Each number is 200 + 40 x the weight over its row's rms, rounded and kept within 0 to 999. Layers, rows and columns count from 0. The size before them is the row's rms in percent of the matrix's.

# layer 9 MLP down (transposed), 768x192, rms 0.232, rows 741-766, columns 128-191
105,213,168,201,254,253,203,172,235,175,154,145,265,227,214,253,236,213,192,231,257,252,107,197,205,212,152,254,228,168,200,159,193,184,199,195,192,196,166,247,225,231,218,197,402,164,195,197,232,193,186,170,202,226,177,242,257,146,186,173,226,177,170,185,182
094,159,116,165,200,225,162,188,166,191,207,203,227,215,195,160,204,222,224,263,234,207,208,182,230,227,225,154,215,177,233,198,171,107,252,230,194,237,277,228,194,239,154,158,168,100,169,170,211,139,175,206,186,141,262,195,293,203,159,218,178,165,227,147,253
104,156,155,184,193,224,170,244,217,212,174,206,276,142,166,264,172,185,138,274,184,232,205,184,189,189,187,176,243,196,154,147,215,181,200,189,115,199,240,152,189,228,251,241,150,226,272,229,189,252,184,200,216,224,226,165,226,178,144,242,239,144,176,159,182
106,150,209,213,199,130,178,161,141,253,163,195,187,189,171,258,168,200,179,240,199,222,195,119,163,196,128,206,151,165,231,218,200,182,203,205,157,229,189,244,213,164,191,225,187,235,253,359,218,198,201,238,172,135,175,238,200,226,163,209,173,227,118,181,110
103,236,164,204,146,180,213,212,170,226,148,178,209,178,155,246,209,244,154,189,203,232,212,229,195,143,306,234,228,185,235,186,160,137,240,285,189,231,201,231,149,261,125,235,201,141,146,256,203,231,216,154,211,199,232,199,186,150,151,208,120,142,223,182,197
098,216,193,252,146,170,159,232,194,153,191,223,176,140,216,180,202,175,119,280,214,204,172,236,175,160,195,107,153,217,142,167,232,216,136,195,189,125,244,209,188,214,170,260,167,194,168,202,224,239,169,160,197,199,86,228,226,217,226,182,207,208,245,124,253
104,234,238,232,165,208,278,231,177,136,214,233,183,259,220,166,263,212,216,279,223,158,233,127,123,238,297,220,183,217,183,178,228,182,148,193,189,213,174,225,221,277,151,227,228,231,159,227,232,175,165,181,123,217,196,194,152,223,240,182,230,150,175,189,197
102,251,191,148,152,230,216,261,220,211,176,167,271,298,192,215,158,152,173,268,157,281,195,142,144,293,162,180,167,236,207,267,300,168,177,156,236,204,237,267,196,232,145,210,236,211,212,124,144,206,191,160,227,162,191,180,200,203,322,175,160,177,186,208,219
105,219,248,208,190,227,88,253,270,234,204,236,214,185,151,182,189,175,210,279,229,224,107,214,201,176,140,154,174,211,194,257,125,198,152,215,181,223,240,156,214,241,234,216,212,263,145,160,237,262,179,204,230,208,169,218,144,259,179,166,240,231,221,224,191
093,157,210,234,259,156,184,220,223,182,149,192,250,203,188,126,237,232,242,245,250,161,254,240,186,192,246,209,229,212,169,214,227,178,176,161,214,166,287,134,157,192,209,191,199,216,241,179,161,231,250,249,193,155,182,163,152,207,151,227,141,129,161,181,203
097,130,180,218,282,195,202,192,181,195,182,200,119,142,171,180,151,195,180,274,216,263,293,227,155,165,178,175,191,238,213,223,136,127,262,208,188,281,215,179,195,179,289,237,216,189,149,198,195,217,192,153,235,201,177,229,193,157,299,268,178,153,182,199,180
103,130,177,186,227,212,211,203,175,199,169,166,107,164,250,232,221,122,205,184,127,215,278,203,266,216,222,182,216,188,159,227,168,239,225,212,136,200,176,145,229,166,176,135,224,213,205,219,255,198,225,202,229,223,176,206,222,207,198,168,199,183,206,211,265
118,162,216,208,161,210,196,186,248,156,240,233,172,259,218,108,227,183,152,251,159,164,157,254,254,261,205,142,159,181,183,173,121,177,205,156,202,181,152,208,154,119,233,261,220,293,237,223,163,258,213,206,212,161,313,187,217,160,192,118,201,233,216,216,162
098,143,192,250,193,194,213,211,248,195,197,205,126,231,196,142,224,291,184,216,249,266,139,287,182,179,220,248,117,155,165,157,201,175,280,211,192,242,190,233,194,208,178,185,193,202,168,186,238,175,172,267,174,197,278,158,146,177,194,144,252,187,171,169,230
102,201,212,331,204,198,160,197,122,213,96,171,133,180,259,157,161,195,196,220,201,236,214,158,73,150,213,232,168,256,238,227,156,154,188,141,183,167,166,202,177,266,172,198,247,199,197,164,173,191,203,229,184,219,201,183,282,179,127,235,218,212,148,167,191
104,190,217,226,223,222,198,217,172,208,220,183,188,182,178,176,208,170,175,185,145,174,128,243,169,173,194,209,254,226,287,152,199,236,201,185,202,189,154,176,211,204,169,247,158,192,186,102,225,155,258,282,273,223,240,267,167,184,120,174,229,263,189,211,205
101,210,215,118,248,243,223,119,197,187,272,238,188,154,137,166,185,168,216,231,219,189,167,252,229,318,210,152,207,213,243,194,239,205,213,221,229,218,112,217,215,212,164,188,230,173,261,208,221,184,138,180,149,86,160,169,188,154,148,211,193,270,227,174,232
104,157,271,227,161,156,281,185,232,150,255,218,139,139,186,164,173,209,228,250,220,205,222,228,170,181,283,184,231,120,193,192,262,271,261,187,187,240,159,149,162,182,156,175,185,259,176,132,268,231,179,193,234,188,301,215,261,178,187,127,192,165,211,207,176
090,111,187,248,190,268,179,166,210,225,231,199,119,205,226,195,192,214,163,261,163,229,157,237,206,162,164,254,210,228,229,216,168,237,168,148,166,235,247,167,122,181,228,216,205,240,225,164,155,270,232,146,178,157,163,183,204,171,147,208,256,204,190,169,223
086,132,211,244,183,167,203,223,206,158,240,219,189,250,145,152,231,283,140,145,177,184,210,229,192,223,234,219,203,244,210,235,241,186,244,113,144,186,213,133,226,243,222,163,237,168,198,207,180,123,166,197,270,252,216,199,206,225,175,209,134,118,184,236,212
103,194,231,251,165,120,207,258,228,173,203,133,217,209,179,98,251,221,184,213,248,176,177,162,268,202,230,164,136,258,251,231,207,281,234,215,230,232,205,165,221,219,231,263,193,261,231,234,204,171,201,226,221,156,287,145,116,229,267,201,176,166,267,206,171
104,200,232,186,206,212,207,202,235,216,141,185,268,229,204,223,169,234,117,164,301,177,226,199,134,136,240,153,245,138,164,246,194,253,140,144,241,202,216,197,165,215,140,198,228,204,185,240,206,182,155,262,190,222,106,175,210,190,189,175,229,203,227,230,173
102,211,235,279,105,187,182,254,203,244,183,188,159,130,174,212,188,230,221,161,228,259,156,190,138,147,178,246,224,220,251,196,152,192,236,228,177,191,204,207,207,146,198,194,197,220,149,251,205,102,210,173,179,187,269,238,147,190,214,102,194,168,254,191,191
106,135,169,190,189,199,192,152,274,229,208,158,275,188,216,98,227,247,214,148,252,199,165,224,222,178,188,163,144,200,240,247,159,181,182,144,202,187,212,221,220,164,193,227,233,169,132,112,255,188,190,188,158,228,188,267,218,247,160,152,182,213,152,239,153
100,254,299,174,235,217,197,127,207,185,269,212,235,273,298,231,109,219,209,229,181,187,140,243,222,173,191,175,208,153,178,267,190,175,73,121,220,254,202,194,167,206,183,177,189,199,199,160,201,198,173,148,208,180,158,192,236,242,267,246,249,174,215,232,186
101,263,256,157,166,163,229,243,128,259,156,259,222,278,166,127,205,262,185,147,132,246,198,231,140,185,233,165,207,270,154,242,228,195,124,179,204,163,221,171,245,202,174,243,163,185,242,193,194,211,159,161,159,214,231,158,244,230,211,165,276,196,219,224,227
# layer 9 MLP up, 768x192, rms 0.233, rows 742-766, columns 128-191
097,172,221,161,202,222,211,225,202,269,129,187,192,244,216,187,127,160,142,192,190,178,206,226,239,201,185,183,241,258,238,116,173,185,172,178,213,243,214,219,206,173,159,178,231,299,230,149,201,170,194,230,222,112,238,222,174,244,236,128,138,169,215,181,259
101,163,147,201,154,157,214,192,292,141,223,176,237,191,222,132,207,188,240,148,277,227,219,206,270,307,152,254,189,201,207,226,209,247,228,169,235,226,205,146,209,161,163,225,196,170,202,168,200,251,183,134,180,291,188,168,211,186,176,244,153,199,148,191,120
108,208,182,107,226,217,199,218,130,133,266,153,164,220,238,195,133,138,174,225,180,164,178,171,198,226,226,173,259,178,197,231,201,257,123,187,235,203,202,195,202,124,250,223,112,222,140,265,187,215,258,183,250,211,216,268,203,152,195,186,142,194,83,219,177
097,205,211,151,259,197,139,171,172,197,218,226,204,191,277,204,191,186,179,173,163,264,140,172,168,229,229,159,219,218,234,242,241,164,171,270,256,166,224,164,191,217,224,98,205,180,279,150,203,192,161,203,220,247,186,219,220,255,171,170,238,236,246,192,133
098,122,202,194,166,191,158,199,246,219,168,158,210,256,171,222,143,213,226,281,283,212,212,225,162,273,196,220,175,234,237,160,116,203,220,175,131,242,147,215,172,189,134,187,182,266,217,118,220,185,168,237,148,202,166,143,247,213,226,201,228,211,224,227,137
104,256,196,199,206,180,227,157,235,237,186,234,185,184,220,183,169,209,189,174,197,178,201,221,249,201,200,204,245,142,53,246,122,152,183,248,246,197,265,167,276,194,180,249,181,151,180,246,259,247,162,240,124,160,209,167,235,195,190,252,154,107,227,203,164
096,212,197,198,199,133,138,157,219,219,193,173,153,232,197,171,225,189,240,183,263,167,162,239,317,206,242,193,151,163,265,158,195,184,179,201,203,173,168,187,226,229,153,200,160,160,165,177,244,265,221,159,231,195,244,202,201,181,231,217,204,244,236,172,221
115,193,299,149,154,213,208,221,224,277,206,259,174,161,270,202,196,159,207,178,157,205,159,103,234,188,226,125,208,274,241,211,105,240,190,226,203,186,216,174,161,199,232,221,178,260,203,232,159,233,300,232,105,280,226,236,141,191,242,204,240,219,284,207,175
092,222,229,175,265,250,157,182,230,192,186,188,180,142,191,233,139,173,158,203,232,218,110,183,141,211,186,211,174,277,122,275,205,241,242,154,222,165,233,188,113,220,213,227,104,216,214,257,243,225,243,186,156,221,221,202,192,242,163,220,281,198,199,200,211
098,206,196,169,159,239,193,243,160,215,222,236,259,198,164,209,215,233,176,186,194,208,194,162,265,181,211,225,160,203,292,149,206,247,150,269,236,166,256,217,203,158,208,190,227,250,275,211,246,187,197,212,161,202,211,231,179,146,186,218,188,161,169,227,210
101,194,202,155,251,287,241,164,191,179,192,244,190,195,251,174,214,202,206,260,199,237,250,239,187,146,246,128,195,204,271,264,173,240,156,155,136,233,168,153,257,140,172,179,188,258,143,286,271,262,224,246,157,180,114,132,230,185,164,198,233,157,155,191,166
122,184,268,162,125,300,148,144,221,169,165,252,211,227,243,151,131,159,222,251,281,189,121,150,194,232,185,205,250,277,157,170,180,187,183,230,233,149,139,183,170,160,166,236,230,248,277,178,196,219,163,258,169,213,150,216,180,225,186,198,168,131,238,169,201
098,190,164,262,194,202,68,155,190,203,142,236,173,179,163,159,187,239,228,188,188,181,250,233,206,203,155,225,175,230,238,189,241,220,157,155,180,152,239,154,290,205,210,171,151,242,196,126,245,141,189,141,175,191,171,163,157,172,136,311,140,227,177,220,198
099,207,224,166,235,179,152,179,207,275,206,128,220,187,167,131,176,273,227,275,129,177,241,201,194,208,176,176,198,221,152,156,254,213,238,277,140,295,241,213,163,199,215,175,157,174,223,238,190,227,217,143,230,223,247,200,170,177,160,233,154,190,159,226,191
105,251,275,235,203,193,220,234,200,184,269,258,183,206,211,284,192,119,225,241,220,213,106,200,217,176,176,208,227,207,218,162,151,227,185,250,205,95,169,126,235,105,170,215,205,239,171,198,220,185,199,182,244,185,180,186,147,220,206,246,189,224,212,151,185
101,224,221,210,169,262,186,258,318,188,245,170,217,204,156,245,198,258,142,119,211,173,197,214,246,142,253,252,179,250,201,251,212,144,162,232,190,242,202,211,180,115,176,245,216,262,205,223,229,244,173,175,216,158,251,171,192,181,247,253,194,204,163,255,204
094,218,212,173,274,154,151,187,265,186,243,163,284,242,228,197,161,224,212,158,241,207,237,138,142,135,257,305,227,184,186,258,248,239,227,179,190,210,242,235,233,198,230,175,192,167,209,289,159,214,106,235,179,188,216,142,216,185,255,191,275,185,210,214,196
100,165,211,263,164,170,195,136,167,190,223,195,151,108,210,150,229,115,228,232,359,206,210,152,213,200,190,200,217,232,219,202,230,180,218,187,217,235,216,231,219,227,195,188,188,199,242,222,215,279,195,285,152,152,245,181,256,258,164,140,160,262,220,196,138
086,225,253,224,190,343,220,215,172,295,168,221,224,157,245,218,203,149,223,194,242,219,197,211,173,140,187,98,228,169,185,186,170,146,159,226,174,237,211,224,272,138,151,285,145,191,193,222,193,195,172,178,131,177,192,172,205,201,188,127,224,227,221,271,203
100,145,190,297,170,175,177,167,210,230,260,227,146,258,153,193,217,201,271,206,224,150,192,164,129,157,220,235,178,211,117,257,183,114,186,261,235,211,195,207,226,222,150,168,282,125,293,182,252,279,228,222,199,184,132,133,222,165,244,134,215,208,220,179,168
104,234,156,120,170,255,168,197,193,223,182,247,199,220,210,142,160,212,221,106,211,138,283,151,265,134,230,181,244,197,142,231,182,222,184,203,137,131,184,233,218,198,213,220,254,172,133,182,165,148,199,161,250,178,200,209,158,187,229,297,106,253,230,161,148
098,238,186,212,206,203,210,182,177,197,253,278,247,215,224,260,270,269,178,225,195,245,227,219,178,261,159,289,228,276,239,213,200,260,240,165,240,148,115,173,236,191,155,250,225,219,214,206,189,192,161,215,229,218,171,194,161,209,193,200,211,189,178,345,154
105,234,198,126,111,150,155,231,197,211,232,230,215,173,186,181,213,248,179,191,236,254,268,189,142,182,177,212,199,228,148,212,198,252,195,219,232,195,224,140,224,251,160,152,197,277,293,182,194,167,269,165,141,226,196,147,220,192,199,218,215,216,229,176,190
100,165,152,190,171,241,134,235,199,189,184,238,116,166,257,263,194,183,261,165,159,228,192,188,266,205,239,148,160,201,252,246,227,142,229,292,283,213,175,176,253,200,152,161,284,256,191,175,173,188,180,264,177,182,247,199,162,144,216,201,177,197,254,238,239
101,257,189,183,180,213,224,192,132,164,248,209,179,207,198,273,156,268,200,249,166,242,232,170,276,161,244,263,271,246,174,166,193,275,228,234,150,200,154,206,245,226,142,129,196,274,204,168,151,197,219,239,173,192,197,221,191,183,284,176,227,173,204,193,205